Weights of a small transformer language model: 8 heads of 64, RMSNorm after each block.
Each number is 200 + 20 x the weight over the matrix's rms, rounded and kept within 0 to 999. Layers, rows and columns count from 0.

# q: layer 8 attention query, 512x512, rms 0.086, rows 128-152, columns 128-191
# k: layer 8 attention key, 512x512, rms 0.0703, rows 128-151, columns 128-191
q128,186,207,172,178,210,210,218,231,219,229,206,187,182,193,164,213,256,165,196,166,169,208,170,200,258,199,167,192,237,206,179,245,147,194,203,217,217,177,197,207,218,214,207,200,191,249,234,172,170,181,202,231,171,209,163,222,196,180,193,182,212,218,212,228
k128,205,193,195,201,204,231,193,176,211,209,174,203,197,176,212,189,189,198,215,177,198,177,206,209,186,189,204,216,214,185,202,195,173,203,184,170,217,193,197,212,190,206,192,193,222,192,210,213,217,216,224,215,177,204,213,204,183,182,208,211,199,199,179,227
q129,188,220,200,188,220,178,184,189,227,185,165,187,181,170,214,185,221,211,232,183,188,200,215,198,241,207,186,170,205,186,188,183,171,181,168,194,226,208,205,191,211,212,219,197,220,224,203,169,199,185,195,204,180,202,193,199,179,211,190,186,203,206,212,202
k129,187,183,218,226,203,205,215,203,201,219,210,223,204,187,202,198,211,212,173,210,187,229,183,216,233,195,189,212,196,189,221,192,194,176,193,224,164,203,212,194,223,222,207,214,186,218,179,218,182,192,200,182,223,223,186,207,202,216,186,190,215,211,201,167
q130,212,181,204,214,199,185,219,203,187,199,183,214,188,181,183,194,169,198,228,219,181,213,208,225,217,207,208,180,218,221,221,220,219,202,159,171,166,202,191,207,210,217,235,189,201,190,211,172,201,198,172,209,195,188,182,197,171,198,199,206,183,211,197,196
k130,220,199,228,203,209,173,208,217,186,189,226,222,190,198,205,198,181,183,194,201,175,240,194,207,207,209,209,187,191,212,213,196,203,208,207,219,203,211,233,187,213,223,213,221,194,219,189,161,213,193,185,183,191,217,195,204,230,194,185,200,198,205,217,172
q131,196,191,194,214,176,168,227,221,197,217,185,221,211,176,188,206,168,204,199,206,201,195,219,195,213,190,216,200,185,206,211,210,227,201,191,212,182,199,197,200,210,205,197,205,168,199,228,192,211,214,209,184,214,196,214,206,203,200,208,219,164,192,170,171
k131,205,220,191,202,204,195,192,209,175,190,203,227,228,226,186,203,186,193,214,203,215,179,216,179,181,207,207,181,206,210,216,189,228,212,214,222,193,186,210,226,204,189,174,206,190,190,204,180,200,214,186,230,207,227,207,187,167,166,204,198,159,201,184,221
q132,167,176,197,209,178,197,226,213,179,202,205,189,205,191,208,214,193,202,206,219,223,209,215,205,208,209,213,227,214,202,206,194,208,199,201,212,182,193,213,172,225,201,191,211,169,196,216,195,192,227,199,194,222,196,214,202,196,193,186,234,187,189,188,230
k132,191,224,198,174,221,193,181,192,214,210,196,211,196,209,194,197,197,209,215,212,212,167,199,195,194,191,189,196,209,232,179,170,213,203,195,180,168,198,218,224,200,195,199,177,211,182,208,172,210,199,204,221,219,205,206,207,175,183,219,190,185,215,199,205
q133,186,193,194,193,168,168,231,214,200,215,192,193,200,170,217,221,183,180,198,201,214,207,182,206,189,198,214,223,177,218,212,218,214,186,181,199,195,173,206,150,217,197,204,217,192,191,222,227,228,205,188,179,209,189,204,200,222,214,185,216,185,215,166,213
k133,195,215,212,196,206,190,196,209,200,205,176,205,200,207,182,200,211,192,216,215,180,174,199,196,198,207,185,202,198,229,186,190,209,217,203,202,201,189,208,197,205,196,178,186,217,193,202,201,185,198,191,197,208,210,215,201,184,214,191,188,191,223,211,199
q134,204,187,228,199,184,187,191,189,205,201,206,175,219,207,196,185,183,210,187,191,214,202,199,206,193,204,203,224,211,172,233,210,197,199,187,201,158,195,210,166,207,180,197,214,178,157,202,200,196,204,181,167,204,192,221,201,230,218,204,215,181,199,189,201
k134,208,218,217,206,204,191,215,197,210,202,186,206,193,224,181,197,193,212,188,210,176,182,213,192,187,212,206,188,229,194,196,205,215,208,204,169,178,195,233,211,193,193,166,165,206,184,206,180,201,219,216,229,186,181,224,193,167,211,199,187,180,207,211,213
q135,191,193,212,185,177,219,176,206,202,198,194,182,209,195,190,193,167,186,209,208,238,206,216,205,189,191,183,232,198,178,223,214,190,198,188,197,164,183,233,185,196,168,207,204,171,160,189,198,214,193,180,178,185,209,203,233,213,224,198,211,194,195,209,202
k135,219,236,206,197,234,206,202,191,163,194,186,219,188,213,177,204,184,184,180,204,172,166,200,205,203,204,182,198,202,196,186,200,219,222,213,192,185,191,213,206,189,179,174,175,189,168,198,199,189,217,211,244,197,209,225,223,185,212,196,209,178,219,214,209
q136,208,210,207,195,226,190,180,188,205,204,218,169,224,172,193,190,197,209,227,209,202,192,191,201,192,226,208,237,207,203,230,213,180,222,208,199,176,210,176,186,218,181,208,185,220,190,187,203,212,190,182,198,194,190,179,197,193,212,194,198,220,214,211,180
k136,209,194,176,181,214,189,174,190,214,178,218,176,194,193,213,199,201,204,177,213,194,185,232,217,181,201,203,200,180,175,196,172,216,190,185,200,208,198,200,218,193,190,189,183,210,183,202,218,182,194,194,223,209,208,206,195,184,192,182,182,181,206,204,190
q137,184,191,212,203,169,190,189,196,201,207,206,221,230,203,186,196,183,199,182,214,223,220,219,199,198,220,197,218,221,175,222,193,237,185,171,198,203,185,209,170,201,190,193,225,186,200,200,222,196,184,220,189,211,183,206,186,218,223,238,219,161,198,205,218
k137,197,218,190,173,225,215,203,188,211,204,217,179,185,217,228,201,221,194,187,172,201,193,214,188,182,197,178,219,210,200,195,199,202,227,186,166,206,210,242,214,177,189,187,185,195,164,192,182,189,184,209,210,202,174,181,206,197,197,201,216,208,201,230,182
q138,187,187,199,222,147,179,163,192,180,200,245,186,212,188,206,179,156,238,235,238,222,262,240,207,190,188,250,236,209,158,238,155,241,192,184,181,146,197,272,145,237,147,229,269,174,179,177,231,218,122,159,172,210,207,234,235,249,241,208,231,158,194,223,164
k138,175,188,226,183,184,190,198,193,216,177,201,189,197,228,188,204,210,214,204,212,215,180,198,184,179,221,183,208,178,216,195,212,198,221,214,230,220,184,227,223,204,218,209,185,185,225,205,188,197,183,182,196,207,209,235,162,196,225,236,210,209,205,225,180
q139,183,203,210,194,176,222,166,214,201,201,203,198,197,214,202,203,155,201,215,242,208,216,206,193,182,203,190,224,188,195,221,205,189,219,175,174,191,194,260,182,174,181,189,245,176,174,228,174,230,211,174,178,220,183,256,220,242,230,223,222,155,215,204,203
k139,202,218,181,181,229,227,189,198,167,216,207,198,191,196,218,212,205,180,189,200,205,199,207,200,181,214,195,195,205,202,194,203,224,217,200,196,196,210,235,211,188,197,185,180,183,163,189,210,187,207,225,202,209,229,228,220,214,196,217,216,189,197,216,209
q140,238,186,179,190,180,195,208,190,183,203,164,196,164,241,186,231,189,199,257,232,135,201,200,171,214,192,221,189,187,187,151,174,178,189,229,200,242,229,196,180,187,213,189,204,232,233,204,176,222,181,232,212,208,168,187,186,180,190,221,230,199,197,230,187
k140,200,216,181,197,196,198,207,194,235,197,227,215,185,220,219,212,189,187,186,200,215,242,190,207,179,219,198,230,216,176,186,201,174,195,225,226,217,192,206,191,171,198,195,203,196,201,218,181,195,231,219,192,181,187,199,182,214,198,230,198,198,197,224,184
q141,207,162,221,192,159,175,200,171,211,215,198,162,198,202,197,205,176,200,251,203,184,217,207,201,168,162,238,240,172,143,187,156,226,184,191,141,166,166,290,143,211,177,189,254,155,174,203,156,242,139,176,203,201,228,238,221,214,208,202,251,179,211,209,178
k141,204,186,188,224,171,217,195,240,219,202,198,221,197,189,199,183,195,207,188,237,208,198,213,204,182,226,220,207,254,195,188,226,196,201,219,217,180,181,210,179,211,209,206,207,175,232,188,213,199,222,202,151,192,208,203,203,208,183,161,205,211,210,185,188
q142,216,231,178,226,205,195,232,183,235,184,145,261,148,222,172,232,179,186,128,191,249,141,122,232,224,180,185,186,222,285,213,244,196,207,241,205,234,199,127,210,148,205,178,178,230,240,204,189,171,294,271,210,191,209,171,194,184,195,229,170,243,233,143,213
k142,213,206,190,169,215,214,189,194,189,198,206,190,175,196,213,219,207,231,209,193,200,192,227,224,187,206,194,205,193,225,196,203,197,218,189,179,192,197,237,234,170,215,216,186,180,182,209,203,189,188,202,208,185,201,222,177,196,192,196,189,180,203,211,188
q143,206,210,173,249,218,250,231,212,187,192,192,244,167,200,212,230,205,186,117,191,244,192,179,234,225,229,171,211,204,261,214,248,192,183,184,192,214,187,188,206,216,201,175,156,211,232,217,182,170,271,243,219,198,197,194,196,192,179,195,185,198,194,164,234
k143,209,194,190,217,232,201,182,169,214,226,212,154,196,182,193,209,211,212,201,181,204,213,217,181,195,186,174,218,170,195,205,204,192,199,196,221,197,216,211,198,190,185,205,207,190,204,223,186,205,191,212,226,192,163,187,218,199,205,222,194,192,213,226,222
q144,214,243,181,212,231,184,198,204,195,161,205,215,164,207,210,184,214,179,213,207,207,194,240,199,214,234,143,205,209,240,236,199,204,247,157,211,211,167,225,221,191,240,208,196,198,192,183,219,183,197,218,214,217,193,211,186,173,167,203,197,203,187,217,204
k144,213,189,228,220,183,175,195,209,227,192,197,192,181,193,198,205,191,215,202,194,192,187,192,201,201,184,176,176,195,182,193,186,184,211,211,222,158,207,197,203,209,219,180,220,201,227,197,189,202,209,177,215,194,203,176,216,221,195,182,207,201,190,198,189
q145,202,210,192,224,186,195,176,217,217,200,221,188,169,211,181,206,230,175,202,203,222,234,225,182,200,211,202,195,187,199,221,202,222,185,209,188,204,186,201,224,193,173,169,175,207,165,211,214,170,176,217,205,208,177,200,199,211,196,221,226,189,180,221,222
k145,198,195,192,224,206,174,188,201,175,176,179,203,182,235,161,200,162,188,173,201,179,226,189,188,205,173,186,201,193,218,199,204,202,202,237,220,218,194,182,196,207,191,196,217,178,191,208,192,198,211,182,200,218,192,175,207,177,183,201,210,200,184,208,201
q146,188,198,220,206,143,197,235,225,198,200,192,192,203,180,193,202,182,180,239,213,223,196,203,202,190,197,226,227,206,211,202,206,224,218,221,194,211,188,197,170,231,173,166,196,198,199,207,207,187,197,247,182,220,211,231,208,195,200,196,232,188,176,163,205
k146,218,210,190,208,181,197,189,211,207,196,201,202,229,209,209,190,181,188,209,196,229,167,213,182,163,213,206,199,212,190,193,203,222,198,195,180,184,200,206,237,178,192,206,182,205,199,238,164,208,214,184,239,184,217,221,189,207,183,196,199,178,222,175,222
q147,173,184,200,210,180,227,213,214,176,207,197,184,228,214,225,202,184,233,206,197,186,220,214,179,188,194,214,238,204,200,190,182,214,225,234,229,202,194,177,177,206,184,165,203,197,191,207,224,190,216,230,167,207,196,204,211,208,185,198,226,203,183,169,207
k147,194,200,196,206,207,194,198,207,202,208,202,186,186,218,220,219,182,181,212,197,220,171,195,181,188,203,204,193,215,214,209,193,197,216,201,172,190,194,202,200,199,190,196,182,203,196,193,183,193,215,192,188,214,176,221,178,203,189,200,196,180,198,186,189
q148,177,233,196,216,201,231,227,191,165,206,200,223,196,214,210,196,225,205,213,213,174,188,175,194,207,222,200,235,212,215,173,184,209,204,219,210,211,216,221,203,212,199,182,219,194,201,195,208,211,210,222,207,192,204,217,195,204,195,185,216,220,214,231,202
k148,185,192,196,224,205,170,200,190,160,211,208,220,202,202,209,220,217,217,205,211,171,208,188,191,224,175,223,224,187,206,205,216,197,186,196,210,216,207,184,173,222,212,233,211,217,198,186,198,212,193,214,193,192,196,218,195,196,235,188,199,215,204,218,186
q149,203,236,197,218,223,237,221,191,183,207,178,187,187,216,216,211,240,215,182,185,186,179,202,165,213,200,207,208,211,207,188,184,247,190,201,225,236,217,166,205,224,230,189,178,204,198,216,231,164,238,194,200,205,199,199,187,181,176,189,219,197,213,183,206
k149,203,151,200,228,205,205,202,203,213,210,200,200,203,178,189,225,214,198,216,213,210,220,197,201,225,194,199,211,206,209,213,213,182,188,161,192,203,221,189,185,210,224,210,211,229,178,194,228,203,184,211,189,191,223,184,204,207,219,213,210,192,205,197,197
q150,197,213,200,202,200,187,231,208,180,174,182,204,208,197,211,203,214,208,200,190,197,178,179,178,195,195,199,175,228,229,208,183,221,186,208,216,231,205,152,231,224,224,196,167,203,202,188,218,200,211,211,198,197,187,193,189,177,177,194,227,212,178,194,205
k150,217,195,236,215,201,199,185,201,229,191,201,184,188,206,206,197,184,212,188,173,203,210,179,217,201,206,198,193,208,160,199,217,175,184,211,209,194,221,183,203,202,202,237,233,209,184,219,199,181,202,212,202,182,179,188,206,236,219,198,207,194,223,184,204
q151,195,212,196,210,177,197,233,194,192,183,181,205,194,194,220,216,227,208,199,169,190,172,187,183,203,195,201,178,204,232,184,202,217,194,219,204,240,217,177,239,216,226,190,191,213,219,176,209,213,200,220,210,194,203,195,195,177,172,179,221,205,174,192,200
k151,208,187,213,222,183,218,199,198,221,197,192,180,183,176,215,181,182,197,187,195,213,225,180,223,197,204,206,210,209,173,212,213,182,178,212,217,211,210,171,182,217,197,208,251,188,216,190,219,190,199,207,184,193,199,174,201,209,202,182,188,204,217,158,191
q152,174,179,191,188,203,195,192,211,222,216,207,213,207,207,196,196,173,179,183,237,226,228,205,226,211,197,197,231,219,162,211,206,212,187,201,191,180,193,217,173,190,180,206,218,190,183,219,202,205,201,192,207,209,206,193,215,218,233,222,208,179,217,202,206